Weights of a small transformer language model.
Size: 9 layers, width 512.
Architecture: LayerNorm before each block, learned positions, biases, tied embeddings.
Training: 761M tokens, 5804 steps.
Each number is 200 + 40 x the weight over its row's rms, rounded and kept within 0 to 999. Layers, rows and columns count from 0. The size before them is the row's rms in percent of the matrix's.

# layer 3 MLP down, 512x2048, rms 0.0296, rows 0-50, columns 640-703
101,245,161,161,211,297,154,220,211,195,212,153,167,165,214,192,181,143,287,156,266,200,190,209,254,220,137,201,219,199,191,199,181,105,222,204,166,157,202,207,108,203,172,155,197,175,203,162,237,236,234,200,180,258,239,188,196,208,212,220,159,153,150,253,195
104,177,243,194,223,281,105,150,136,193,209,218,256,213,171,195,220,170,205,220,170,178,180,227,253,193,214,215,171,200,232,226,215,207,191,195,326,198,184,101,157,145,137,146,189,204,195,199,174,174,237,198,192,160,232,218,208,237,202,193,160,208,204,291,198
096,177,180,182,239,179,216,257,197,211,203,202,115,209,137,210,159,184,207,240,247,219,214,219,220,195,179,219,176,201,189,202,115,210,213,206,236,203,196,157,126,164,244,257,178,142,203,209,215,204,137,199,235,199,231,150,196,212,238,191,236,177,193,184,211
103,253,153,187,209,165,176,171,232,205,206,261,133,217,152,212,210,268,176,180,262,154,163,190,209,228,194,227,221,204,181,200,182,77,287,212,279,194,188,163,217,226,112,231,108,171,222,210,214,183,188,204,209,125,198,199,201,137,200,183,221,175,198,231,128
101,168,144,158,239,212,208,259,193,198,217,234,240,205,165,206,239,142,156,323,168,292,223,198,204,225,194,188,130,199,182,193,210,213,188,208,184,159,125,190,175,246,200,132,203,188,245,190,147,224,264,203,182,213,256,206,195,184,208,165,261,210,210,155,145
099,95,156,215,194,213,222,159,151,205,200,216,316,210,127,196,197,107,208,220,224,219,247,192,171,152,211,164,195,209,246,206,203,247,147,189,242,227,227,192,159,219,261,230,251,198,189,194,170,191,191,198,160,171,229,246,202,162,142,171,290,285,236,0,162
108,237,212,201,211,241,156,208,166,190,214,169,200,337,161,199,250,329,135,263,210,239,135,211,179,219,183,247,149,197,217,196,187,163,185,203,238,119,161,149,196,149,187,168,243,250,225,200,210,174,160,202,197,115,179,146,196,202,263,198,175,221,216,70,152
093,147,198,177,177,146,175,193,236,203,191,205,207,273,234,208,212,204,143,205,163,237,191,228,168,180,217,176,231,202,181,195,170,188,203,215,266,208,162,249,235,190,188,243,203,169,164,218,196,203,211,199,161,142,254,164,195,231,122,209,207,275,221,206,195
086,214,91,152,240,211,156,187,242,196,201,222,218,170,138,211,221,186,260,92,186,210,190,188,183,161,215,199,267,201,172,213,165,216,188,211,297,205,187,177,181,217,183,142,152,164,211,191,213,198,201,200,243,150,303,266,193,223,145,195,185,309,232,247,204
100,189,176,231,190,201,133,154,166,192,200,268,163,204,221,186,254,250,215,235,240,261,143,220,169,213,272,199,243,200,258,197,165,174,187,194,279,131,226,198,232,192,221,219,150,185,207,217,175,169,253,200,184,194,318,192,200,155,184,199,155,192,240,239,215
105,261,207,198,206,256,138,237,197,215,201,194,244,231,216,180,154,205,159,220,185,99,161,209,180,170,173,218,119,199,193,206,205,283,276,194,308,161,224,197,158,182,205,164,299,234,215,191,221,192,153,199,158,185,205,216,200,251,250,218,233,182,254,167,225
105,212,264,158,226,227,209,163,173,203,204,198,203,170,242,207,211,184,128,198,77,211,206,180,105,126,228,166,244,191,200,198,226,190,217,206,125,244,293,187,192,206,240,221,219,170,163,213,211,208,220,199,153,170,214,119,185,252,194,184,180,238,194,168,249
091,180,228,204,212,279,146,220,163,189,201,205,215,186,189,199,198,129,218,235,191,197,197,160,168,181,229,271,103,198,219,191,278,188,224,192,324,180,197,183,197,275,204,173,176,215,230,146,244,193,196,202,184,160,222,241,202,200,226,210,102,189,242,262,217
098,178,219,216,162,302,155,247,204,196,182,207,236,208,244,217,222,195,145,184,204,183,348,232,126,196,207,178,80,197,184,189,193,221,237,197,158,240,271,164,167,288,205,321,134,182,157,188,196,202,152,198,177,216,164,119,199,271,199,194,272,178,195,4,232
101,107,176,220,62,142,245,148,248,204,188,205,209,153,239,191,222,191,136,205,230,176,287,214,265,184,208,124,243,207,200,213,166,162,219,190,236,139,251,161,209,283,148,172,104,166,201,214,227,221,238,197,208,210,211,181,198,218,236,213,219,234,170,266,217
107,203,283,234,149,183,200,228,216,199,204,250,291,145,222,186,199,217,200,215,190,246,197,229,201,247,230,153,143,202,207,196,90,242,157,188,146,273,233,216,197,139,205,186,179,210,184,216,164,202,276,194,143,270,183,140,198,219,229,206,209,251,219,182,171
098,268,201,210,288,215,231,164,240,209,200,145,230,175,259,193,186,305,227,203,167,170,276,145,162,151,215,175,139,197,230,211,137,247,172,192,272,211,203,253,164,235,174,120,195,190,122,191,277,169,131,202,253,118,179,162,190,229,214,205,195,190,211,89,182
112,55,145,155,160,203,277,235,213,201,210,220,149,196,128,189,182,239,148,203,303,189,261,222,104,216,208,166,233,206,200,212,226,220,193,189,112,244,238,235,77,184,267,126,254,261,181,175,206,184,223,198,126,204,119,198,202,192,262,220,264,209,213,204,195
110,256,152,192,253,260,252,303,219,200,195,206,213,261,237,216,165,144,164,134,169,230,226,220,204,215,191,231,169,213,191,206,172,212,184,196,280,255,210,217,244,235,214,207,159,238,200,151,245,168,241,201,198,239,178,162,197,161,198,199,232,134,246,146,188
105,231,180,249,205,262,224,125,156,198,201,179,231,177,189,213,199,163,223,198,282,194,200,170,226,119,189,203,161,185,169,193,207,244,187,192,156,227,223,136,241,201,152,200,248,162,160,197,210,187,168,203,199,150,129,205,191,289,204,219,155,257,167,181,224
103,183,197,179,189,189,240,175,215,203,197,176,56,133,188,194,175,238,149,151,240,172,150,193,200,128,212,181,214,193,132,197,242,194,181,220,187,177,230,232,132,231,195,242,156,165,198,194,261,222,157,199,189,208,212,188,186,224,177,222,225,206,162,167,173
084,171,156,192,182,141,158,82,142,213,208,166,190,186,148,221,187,246,140,249,115,150,124,161,240,233,180,173,236,190,184,204,230,126,152,191,194,183,217,164,158,205,155,212,130,235,240,197,169,220,213,200,176,239,171,265,195,221,161,202,171,164,248,228,185
106,118,153,221,252,164,119,169,220,197,206,279,219,204,134,170,210,135,193,209,157,223,276,262,122,190,199,229,277,207,138,202,292,146,210,212,178,179,253,207,139,184,243,206,219,207,208,167,243,189,235,199,228,217,202,144,201,94,239,191,201,224,219,250,193
099,183,150,188,199,275,199,310,148,199,204,166,56,182,178,200,239,301,234,233,149,185,219,220,201,212,201,251,219,196,144,193,184,220,202,205,238,259,286,168,156,176,186,184,182,244,178,194,164,204,240,201,243,209,124,196,206,141,121,205,227,259,122,255,201
100,230,132,285,243,137,204,130,213,194,201,209,233,241,212,188,155,102,203,148,242,214,192,158,211,184,216,248,205,187,232,205,174,178,254,215,225,223,186,145,209,189,205,208,126,216,213,217,257,220,204,197,167,176,178,155,190,201,241,174,147,103,201,181,219
097,208,210,119,198,260,226,193,228,204,208,198,219,234,211,212,142,211,253,169,221,114,165,168,200,205,164,193,152,186,162,192,173,147,212,215,195,203,242,171,158,220,254,180,265,240,269,233,186,213,232,195,229,282,206,205,181,174,151,219,209,143,178,230,244
101,155,148,216,207,238,277,222,169,204,191,170,113,150,182,217,206,262,214,170,151,205,216,195,204,209,202,248,79,199,209,191,258,221,256,189,210,243,235,174,150,288,171,147,239,223,212,212,165,213,187,201,115,204,142,141,191,211,213,186,225,307,246,113,199
101,244,226,204,183,138,130,147,204,198,210,239,200,210,202,220,229,221,215,243,229,204,135,221,166,250,237,225,187,193,195,206,188,258,158,202,186,219,172,255,186,167,176,264,221,224,179,220,168,211,201,201,175,173,210,191,208,193,319,212,217,177,200,204,151
085,185,238,226,230,249,176,183,222,203,200,172,201,286,209,196,227,193,118,153,218,124,289,195,163,201,170,192,168,208,232,212,192,243,198,190,253,214,199,246,206,258,194,204,218,133,172,166,242,207,201,202,228,226,218,182,203,244,201,175,229,238,284,159,190
105,264,203,226,194,142,152,233,273,203,208,172,147,200,148,196,190,197,242,217,111,241,208,218,279,214,196,222,212,205,200,187,168,182,208,205,248,206,210,243,290,202,153,202,151,180,242,220,189,196,274,200,213,174,156,141,210,165,211,194,121,162,266,364,229
098,230,216,244,249,172,210,204,147,190,199,155,261,239,220,201,239,258,204,204,170,117,198,174,180,222,241,170,217,209,270,205,201,208,181,194,155,251,194,215,230,197,170,231,151,221,171,246,172,207,230,198,218,172,126,125,204,231,178,196,163,165,146,312,229
104,195,229,282,199,168,195,127,169,204,196,214,365,255,181,196,216,220,150,215,202,287,140,204,251,233,219,209,183,202,187,185,164,233,206,193,161,198,193,203,134,164,206,119,190,236,226,186,188,209,171,201,184,255,170,216,210,150,176,210,200,227,108,223,187
115,187,239,158,259,217,243,218,171,202,194,169,163,215,197,212,151,198,224,201,137,202,180,227,227,151,157,202,203,194,233,205,185,279,186,199,182,179,228,158,148,176,179,190,211,175,214,200,228,202,249,197,151,246,221,239,183,150,184,213,183,195,172,171,176
100,239,243,159,205,208,243,170,148,198,205,151,186,115,197,192,149,114,287,198,168,226,165,211,252,160,149,287,218,205,192,187,125,183,227,188,190,202,208,227,183,270,253,135,207,171,170,141,207,197,235,201,251,242,165,192,196,216,157,185,241,183,181,227,166
100,214,199,164,207,209,139,188,174,201,205,223,178,245,217,199,241,192,244,242,138,185,178,174,211,195,225,241,185,197,229,202,166,259,161,193,173,252,213,173,233,191,204,233,210,183,229,213,183,240,155,199,177,150,199,216,208,226,188,183,183,220,242,184,234
109,221,190,186,228,308,187,212,208,196,196,223,192,193,155,204,226,203,43,185,183,211,257,200,236,172,204,174,184,197,226,196,205,207,181,199,168,260,230,229,75,231,140,199,191,208,217,244,222,198,207,201,181,256,141,240,189,240,195,211,278,214,166,108,179
104,133,197,139,205,335,194,197,154,194,188,200,273,180,242,203,185,236,233,171,149,120,233,151,266,211,178,253,149,208,209,198,174,287,162,205,161,191,242,190,290,217,197,214,295,216,204,194,196,204,175,198,127,159,180,161,207,192,219,201,213,193,220,128,197
096,173,210,108,201,316,187,169,153,199,201,243,152,180,204,205,243,261,195,158,162,243,108,223,154,204,196,188,222,206,220,182,209,159,222,194,125,159,180,239,166,237,248,241,253,186,190,227,180,240,226,201,149,252,242,129,197,247,180,210,212,137,250,161,132
072,169,208,218,224,244,187,134,227,190,179,273,173,230,224,205,129,108,180,201,114,203,145,174,116,239,220,169,128,193,229,194,236,254,94,209,245,136,187,173,271,254,254,233,248,205,215,172,250,239,191,210,148,260,234,197,192,268,212,203,205,251,225,139,195
108,217,207,213,209,211,226,201,209,188,195,262,180,207,198,213,249,218,190,215,197,290,235,215,207,197,258,107,139,203,179,214,243,228,205,204,201,157,214,131,135,155,146,163,235,154,201,190,204,213,193,201,273,240,192,248,187,162,206,215,213,156,150,152,215
122,206,189,176,194,199,177,179,178,194,203,201,206,183,194,201,175,155,181,171,140,229,232,162,163,196,185,208,176,201,169,194,223,174,201,196,185,135,203,215,238,194,200,170,240,220,237,154,215,0,206,205,197,206,159,218,199,147,194,217,163,226,190,207,232
092,186,205,191,210,166,202,154,208,211,218,192,241,189,223,222,201,255,310,184,232,151,143,146,154,174,243,149,201,186,224,203,238,150,240,189,256,219,226,215,127,171,162,235,166,189,231,174,180,238,241,206,172,174,191,214,206,115,225,205,204,246,124,247,173
105,156,202,162,197,218,159,150,212,204,192,159,223,205,226,204,178,169,144,171,187,214,172,179,219,193,166,208,124,204,186,207,140,213,223,190,222,229,197,193,236,164,207,178,217,210,174,127,175,220,129,203,178,195,252,264,200,208,159,191,238,205,212,106,292
110,155,251,174,154,124,228,219,193,197,206,206,183,115,157,185,201,197,152,212,238,246,209,143,224,210,202,244,215,195,202,217,241,131,207,189,166,159,177,232,113,209,145,156,200,215,207,129,166,241,186,196,255,244,196,219,196,233,317,216,203,194,208,214,190
111,176,220,251,183,212,122,221,208,190,227,202,326,222,165,205,182,158,252,167,217,224,280,205,216,218,183,234,120,203,293,203,147,271,279,208,105,250,163,201,170,114,144,171,204,196,215,201,188,203,153,204,211,257,203,260,195,194,172,230,211,136,232,227,185
104,213,211,223,180,259,187,276,168,202,199,240,214,157,157,190,182,110,275,209,170,234,268,148,180,251,214,298,193,195,219,188,194,237,209,205,204,135,227,181,142,164,242,211,216,235,204,168,192,216,168,201,212,245,188,171,188,154,203,215,126,145,161,200,173
101,231,244,188,203,265,296,193,182,205,211,218,106,246,145,200,196,241,183,151,170,291,184,220,228,226,205,201,237,204,184,206,252,211,207,198,160,155,177,115,229,222,119,186,259,120,187,215,228,189,254,203,164,225,168,200,201,351,189,186,203,188,201,114,178
131,157,208,169,191,119,172,213,241,206,223,177,215,235,191,190,189,174,201,190,229,183,125,209,197,222,190,185,195,199,207,203,191,199,187,212,249,232,140,218,125,202,186,196,218,183,171,245,189,354,177,208,217,193,202,174,208,194,202,203,255,151,168,113,131
097,211,184,166,234,243,212,133,193,196,186,249,228,157,200,206,125,112,115,275,231,192,222,164,184,237,229,196,155,196,196,202,215,188,194,207,191,225,255,209,225,234,164,244,209,212,216,208,263,179,183,201,183,99,185,117,184,163,210,199,220,188,180,194,211
100,199,114,188,219,202,185,196,243,191,188,222,215,272,198,193,191,236,276,140,227,207,157,224,221,232,190,263,290,200,213,225,144,209,196,208,210,185,191,147,132,259,187,287,267,228,211,172,277,221,220,194,203,288,199,247,212,275,164,207,275,172,211,53,236
092,177,203,193,249,244,164,183,182,204,211,195,191,163,195,202,159,182,186,238,169,250,223,180,195,255,166,173,212,199,192,198,182,201,232,188,229,209,171,210,215,249,232,297,204,211,249,184,218,199,184,199,199,227,217,149,207,245,198,206,191,152,243,248,184